{"num_hidden_layers": 18, "hidden_size": 640, "num_attention_heads": 10, "num_key_value_heads": 5, "head_dim": 64, "intermediate_size": 2560, "vocab_size": 50257, "hidden_act": "squared_relu", "norm": "rmsnorm", "norm_place": "pre", "norm_eps": 1e-06, "positions": "rope", "rope_theta": 1020.0, "rope_fraction": 0.5, "qk_norm": true, "attn_scale": 0.221, "bias": "none", "tie_word_embeddings": "early", "parallel_block": true, "extras": ["some layers without attention", "local attention windows", "shifted keys", "gated attention", "a norm on each head", "value embeddings", "hashed n-gram embeddings", "an embedding shortcut", "learned residual scales", "skips across layers", "capped logits"], "init": "uniform", "init_std_qkv": 0.0143, "init_std_o": 0.0, "init_std_up": 0.0143, "init_std_down": 0.0, "optimizer": "muon_variant", "learning_rate": 0.0104, "lr_mult_down": 0.7, "lr_head": 0.0106, "warmup_steps": 0, "schedule": "wsd", "decay_fraction": 0.731, "decay_shape": "sqrt", "final_lr_fraction": 0.05, "batch_tokens": 65536, "max_seq_len": 2048, "doc_mask": true, "train_tokens": 898100000, "max_steps": 13704, "dataset": "wikipedia_en"}
Each number is 128 + 32 x the weight over its row's rms, rounded and kept within 0 to 255. Layers, rows and columns count from 0. Numbers have three digits each. The size before them is the row's rms in percent of the matrix's.

# down: layer 7 MLP down (transposed), 2560x640, rms 0.037, rows 1774-1793, columns 160-319
# up: layer 7 MLP up, 2560x640, rms 0.107, rows 1775-1794, columns 160-319
down1774 100:140118191144114152063094143095153104090183160172132180050109118087144114182088092137129142150127149182150122109133093092160141117118120094152093166103113138117128103126137124099087142130116160111158158196114157172099127147109133154131049244074100152124145140111187124073150136063123137090156191121149163133099109118151076153137128063153155129062199120142150125104148121121176105121159181113156137114108140080112065092094109093052152168150114159137155068178100156129124150119126146
up1775 099:134132166173113147125149117118102154157072134126086171109118147148127149110110152147179160130131038095177147200072181123078139167137125140151070163060177169069105161131076196053113103162171166117180080158165125180136168140112101113144098098109082094063094123127134056048178070121146137055160111132147098177178073118181105095141103169103052103154155109179158091142101091103077144097180122116155159130160076106169124090143139146146154123094104122089108047085137124178135113141164098
down1775 098:113149117127108112140105086149121132189173111122160116191124153181138169106199136163147093165145142163125114178025089112069102075121161182131087136082184176150078139110092168127139130116076116159174173137177120117080140130155124114094112109102132084117122122131108128107142092191219125064116136127173098134146112158150120094147118109080098121110128074157099150116126079132124109125169168124155133141147089124096133101081124203159147132126113156101131070080103163106085074154135128
up1776 104:132195141165190102107156137159103116131169156110125148172077075116062169112125171099085079117156126114023196125154075159116139159109096153152168151210141069175115127149109151139140148161102093172122123154182145115105156098130134164108125107058091150108105149089121110192145102125107109155127170118149127084095132144125146151074123126111097085135135112172089153131165119165085125128096127092186107104149098202142069171106082108109118077148111126125159180127098112175098069175169153
down1776 106:136102135105144158102113110165234137128075168120120094053112134139145142146111131138146179159055102198146114128145137156166116150138176128095144090082150083142175163154089100136091137147171113090116162141116103178180099098064134134203178067137084176143175130092128186065124136091098094121177164097075150116156120105076127139122117151133171149202119081159101112106185135124115145182112069146145116093171102109174146153146147097129070140150122154098097045140100147144121216104122066
up1777 094:100149111166113134141143102130099127128091098083079138133107085077148136146106141055114133080038137069124123147164142150102123090143093161076186132177162155136105129131115161128113089106169124168127127138076127104136149091145124117154108076120110114106145131067184118095144106131129097123090150138137114079132171144153153149102090126131111121119119166074125143093162099092144150121119090121141134149133088125126106111135132152145099169164135142092138097123111119139111103087123161
down1777 097:128125160105137161120132170075099160050092213072111046162118137117181115121146131146151104129195161174095074164167135127118142163131082127109159122155138099119092201080134110144166133166141147120118165136119207164060177096163129105156094126090136091116095139108161105125059132146128110102094135114098110136103131116114131178130149151138149156122122116123169147145123082085198146168128097181107106052171086121131074122120095161136087177161120131147159079113104128145079130155125060
up1778 108:113118163146154061186088088112142105129136147176145083167115146100139118150192135121126103121115104084099171086105092101167129114121094151163095132128099166141164094124076157033123112113142099050109165140140116051086071152092155103170141203087209123099104085158148102174134195173111100075063102148140084098181116123107115100143098127169114127171143204129113144116113105126147134151150052117149125208177180131158163112140139161148133158192180161114161133122170201118165132155118144
down1778 101:126093159128159163123135133153120128111138113099113174113122157125120109113160120075132132094089143165143117156084084087141074126136126126134115157121137240133154138098119130128098147101118185127100056134141099117113180087127169165122150093152120142155137166155136134140058149128109099124103116117133108097132139128132110134116116105110147121175179130075180150154128153222119225163136087063126115147105152123105169124169112143143086095107107135066139150115133143117133103140092149
up1779 102:071136163090134136143109133171150184088127085132138122174139172138098164161159145124100160163110157114133110161174144098113171085125177143159102083128101069100126148097177122075125128111137114122073100130081110162075106156135041137149130115145158123075144129125172111134114090137120110128150136141118150137125163116120075127095164104055162122116092100204083143126174158175155088158141084120125112112170059111125115062096117109136126115141120129130147128138051109155066076145143130
down1779 103:049141128107183137134111114088158106118116166094167147088138111137147187146090099158136158114138172123073076193126078100083090125188147139087104201131212078084167096131165091054155096154143145064070088136090161176095090169155080131122133151102100127076133132126135132178161095109148048152096168205148139154139158080055166140146177141131120115118160144181113108124170120143170167138131108127131081125090092124165108152182121125156187082160092121121167132085100123136134129140131127
up1780 103:159144132118195114130104131076097167151118113149146139161171144155131171137167061150103166123158125092165120143154112111076111111180134056119111141115165082126165101068150064124104142178151094109127112098089132120164159150061160086174171138087097171151136156127188138132141102051025142089132097099132119125113133118143068091105103126118084160092112123099098150198158138125125139186160119100121109109154144145111051134102177145153205109114139167159089162112106132179129112091100113
down1780 105:121136067160138114097108065165128120149047172179128133086145148140176182174070107131075116141074120143111089153136169203137135116115168114113090161113132109127104108141080088140168144124155087190083155130077150175096167134136161135150047058092087170093144111127129187129131109134128096107122172109112105133160136109127160110120089093081096136105149103133127150164127112106105131102138098067077139156162097175138133066145124231092123153130176145092150141087159122098117130160153184
up1781 100:157163168115148078150164124086142118192145168127141126130130202133069101055064147162132124109155062121106158119155144113083160164075165103105138156154084123182112164142174144149149110125121134135120099133092170122174122165151151121162159088151139170101127150117150168109117068043137081104222110094133127185110143134155092097190096153106132158112089111141112142149123144118196186108126059121109089166120146099114142157156079108124148085134164179118070074079129074130041099133095117
down1781 098:135128127150152128152104127073141151122209151073137137125117141138176131130104140156171170046143085128140139100141085117133141092165111126114158130165121127136176053158114092139102133043099164138118139177109137135167075091083109138129117120119124125099104133068094226112159106075065103115175120074129152110149125148087118127155121132088146153125070020106082152191107153131128175115158138089148177155140175131162176148166128123129155124144119110147094075079083107156110131103134133
up1782 101:133128133148172137152155131166120143127140132179157132181172112173160063170095118160078108157100128160163083154082110090122131178105139081114185152097137157161079170065169090132134109140181138123118136141093145054092162121131141108196152186129131158104173111109171104126154148115154132141129199163077119104131117101072137107144129134126178131082197160072131137084148183113157043111094045111159122105071135096122085116151069119120139186061096056186192175113100097130113140080124121
down1782 098:147129140122106129161139151086133129116094102195104139117142111214140099144190180157094111149112093137153134144104069135085098095123168106121133091097104134158186116104123093209132099154179147142132106102105132096085070159149098092199094091145156106159127136138108058095143106070078138068125082089096106127145181104152110116079207116160161141210125120095064112141127165112126120131132086166095073123111104062113166115167065101153114170061068158104138197090163099101112107194148129
up1783 097:100089132086125133120116075097152090149122116190049120133128138104174183186146099100152155094170098124119136099135147136120118167115124118139129132139098167094120122145153143119135064117122146116091153177084119096097104122179105157162104129172106136139144120174129158115187167125113147142138052176196150175149139122159116134165150102188113072126096127107069190091158182132136102119153158177115189137080114104164143136147124156174130162141093170050180097108137176132167123191119185
down1783 096:174157110148168120131142099121155079128116170113127131081087158106148163126165119135135163163137139083121099141104136075117205088067109103122120143066127173164123138147130127128141115090133128166142075080156157187129137160076126097120128130143148108132133169149153096140162150102121081096123121100148143086122125151106091141118128139152118174130136117082148124161141141111160078143148167153108138145123121120170133121192131083137191122099098093102123127123117146168112101076155175
up1784 108:108208106108145194151135094109132113134137098098129103152125146151078134178158173108122138116179124144099141114140048172082168087204158058144152134136126138117151121130118108079179146156160156102097142169109087151096111085105095148126132130112069137169192120122155150106128105158064161117173142095109083137107180141155113117148130107109097166122176173129136100088130055150123105150135098150148086116125087154119103153173143125108149094085075061121146141130062108071104105121093151
down1784 107:097091122123158106177080081094113134166129079136100213138136121153090085094129138157164090140157113139152163151111109132078156137135151089099173124119095101154113136116203074117098090113120104146147144079033134111088165102112062138156118090162128146097150144125104179103171145141144108135139097108100197119027126068104156159146162152105160112092131143150081160134155098165066133113158177107134121115157089167110134113118133092129132127093092155113146095088101181082099182147111127
up1785 096:126158125144200108141144133121136103134093148101083145140133116111133193146135114164117109127130180124177093159131080137124118083150191104118073110124116132130165107177116091113134180090194141126148158121094149132117124168126040123172151119096126123197165188093132116111221071157123151105137206177165081130125090113136082122108133097135124183111132103143129130132156157129142071183172183118101097162069117152183112091136102147119136127137087151053148160130116105154123065137078071
down1785 096:140127127181159079155146158113138128120114100203144093119137139212191158092105109170091033104102124134137148069130148158097139096176161076168109163110117084122122143176139074114127162106165140181142126108106078152128142143129180140124153096126091153115159132192081152156218119068117148157178206120099125106173052134086107099172106109152096142114127149123040092160125135167093156133178111108135103129118093213126073089101045152062135125071137134122130128097135103143096115140143194
up1786 101:132118092081146123100093128187107177124092168088204127182106146101134178147204151124134143149093152125101156091155128063156193217150124149132108093147104106123102171111174143118161044180107079127097151091095097193203108117096100127157159108110108157070121136093105111159110138115165145109089188137152072138142097104104138143102192065162072129097118145094093136095188123172139144109149101141120129094115090120131114097130124099124123107112073116125167142085134100212154131125115172
down1786 103:098095119114158161138111123101122151150128180164153110137130119201120134150138057103081182131124173142107143113182097100129204155167150086188118110147145155095146120136131138127102177132123104094156119071142159147152100163102087094139114127120150137111078114107092150140119123098176104108100114120147069134083096075075109103180105161160107117102110170097154139157083155164116152053085132120138073062126092084111134086094172062113154148135124066124128125120120168149173110167155133
up1787 096:177122126149147145132104105118107090152170065085162218164117117099050198146110106170152098124139107143136141105124110128134138148087159141110120116147089177106125172119145178158139121134179113125096085092159133071144067145182187091190145104143120175173136118122144068145097087151146116133076119119126154168155197167114128145174136146082148142168088147095124091068107157128113087145205181151128137122148106158141193174120080125151166146174142138177114107213144141171126172080162146
down1787 098:101105138113140174149128141138085124114081154174160194102090088079132096113114191118106089151098113071106101108146174158090135129110114120162095154144135124146108173097113119180073107137118121144103118080154067143160120195161156149181143143209192138148113154108132146165083092144165090147088109095084089098095158117110145133130115105170174151105085154100131099136122102133144165158163125181173139149102077161127160100181125168132086135144169164074131132142169065121114160134131094
up1788 099:124091131147077153178125129123147160140116107083084156176115140110107141178119124177161168141108171074120147128157093155149185127149132109137099136125118153094179133104172128142126162161156108190162153144128082151114128102169085125115116136136091208080139131101144187116127136172211107157142072136123128146053130065157101108138060138180130129170123126128119120096092156103132174096100111126152152100140211103105106135092104096087131154115155156167060126117162123135139189102140199
down1788 100:131024144109099109112097156073147098151138160132120130097063121118156105158126136148094138165159092122096173100193152109162167161167109079151115113093109169108171143123102117034112033188084124117156191116219091112128185121131167134151154177152123121159172178140157138121185132047108150112160119168115153141108122136155200189099106168119117113108159158134112127137151143163150099130058159141095111115146143097083096099122135141143132157159186147089131147127145116033134131113142171
up1789 092:150094153156130112188136128137157114115122152148128124098141163125180201112152138161154110135124084078106104149132134126144135103099115143114135169157145150129149177114125089132133097105089138174159142140085117122121109105140129117146116108165119180104077109139105114154114127171120127111130089123166097107098169131131176137134114122106151096207157107161087128198124113140147154074128118118163116125140147065148118090125153123117101121181127096135136117131097197146086112216133120
down1789 100:121111106060150109127115108168063120083087149132134082133106157117137106108119117171111169070184167171196149088147137137153167102144121166128120137131152159161106134138182108154146099118143148113179126103100153142127138121120129128073120166076184100121093109133063147158122110144109098150153161155089135115110084124127113120143148104119086049137087162095161105182090139133118112120151150106141112155158153066066161142143113176166129168167166075135171118145041122101153106098113142
up1790 101:138143139188153087079121123114125128190134141147108076072143210092138134116140141060102147102131114101122122192135120138146108175120163132104115199089123148151081129099136129123184183181187126106144124143117085162094048091128095137129162135140118139100134130105166142120183226165162110130114054164141134125166165148112147119177104116149144127105133147175131146154066161117099126118125096145105183099047143157109108074085113086189143145108132179115149132165144154125124120099122135
down1790 102:147152121143153189127121103140094151121155138154139128099094144111142035137134091146114124140115120163111113134150156127090086186144170131179110144110140119142057186080138120179135151112127131151124109175142115153118119154162123128117131149138096123132064089132139087122166147111114175171098087129121188142165101147144146118084056115141132107103121096080168118125137051093090164086140156117052156130068143158042131111149088114174118150131171195122144115080097119089080152178114151
up1791 103:130144108104040140159132175134121092174135154121107106098087103092082092156092100107148130092173149149162122143131138122176135057111119044148154149147175156110114088143120095155117144116113144163114121137113113130117138083147080120156155098182076106157144179141148123179165161139143103130148123127131150128135049066145052142133122146143098142109115136122143134091175195161076126155085161151139177128099129144121121130148147212111097151126193116142114120128101097131060118162134118
down1791 101:112155148148096093109187162150116168154151134104123160122158170107101167152142132080124078204165118129166109114120095093164145126075174101137158180123109175107138136199086104156163148177136126114125142175084166167103150073109165173109169085133108095168197109170126147124133111115122106145132158137115116120144117130154163134150143166129138091159110092111095119114132144137184061144200173119131062142129130159121125161129154111155101111114175128112131107105116127036039191221083046
up1792 097:136119122129113185160090134075110111123126057142158102104082175115095113084145142132086082076157127159174143097064126099084149107145116155100109189115096107115124098124135200103161138184141123104138102100071094085185071121094106143135135124129129104158146157198136088111118155076124170096165200112157140068162121138160094124092149125125164171134107133085127136150166122130053128113094065078104101094116096140193164094076139100170102171214131145126118160082127078111168129097151149
down1792 098:115121155073102106183126128107130139144111185161140136122161136097149081139166183143006151182145162125114144148071110160155072102118138110163180156121124164168133179116088071117142110162092121088031123153119057121140157171069126072083153104153165153153100104188216121141090142042090123152098126144142129131076096067137084150100100098157077129152150175119110159137144078137148127121136127242123101121114125129128153174126134137103148111113149133161142115098109071115146150129122136
up1793 111:130141133154097111117101136124148142181138117092095171154149120163087164184091132177131101213099087137061100073129030131166158121119126164109157081187126112122178130140123182087140159127115108196125130169109071135073110061144132135137115134122180140130083089075127126091073102144130116155082198153106182155120093122108155129104080090098133121128139150113143082171144180157116104109133125160047085157145118174133151160151081117165155195117138160173118105093152064155102134165103059
down1793 105:070123092113128123187129120117081145140116129164153140112090118118161128103113180137149123118103122169173115159078110074129108122106150148118129096119069132106122145064168120124112115144107123120166161153071109132152111149072091139121100099149154100123110144149149155203142141120143165071111080097109157127103104088153125135102116155125147153126144184120163104129139184159105162131114130058146122163083201158123074112078048137144116132100157141095136117139152139134145141163164179
up1794 107:111127132084112165142126067121124181096171141137138097119115119173180097097180185137125097114168089122110121160096159095099146077157122159167132153158132180120147107165106146148093133178089080074135139096126153171116174067120139196099181075077172143175127132130131122179199096171132196139191098202093106138126159121118171156155125161161108150170136123143076163128140147135155147081115107169136142107177123155100136133118112145076100134133145143095101051091087147163149104080152118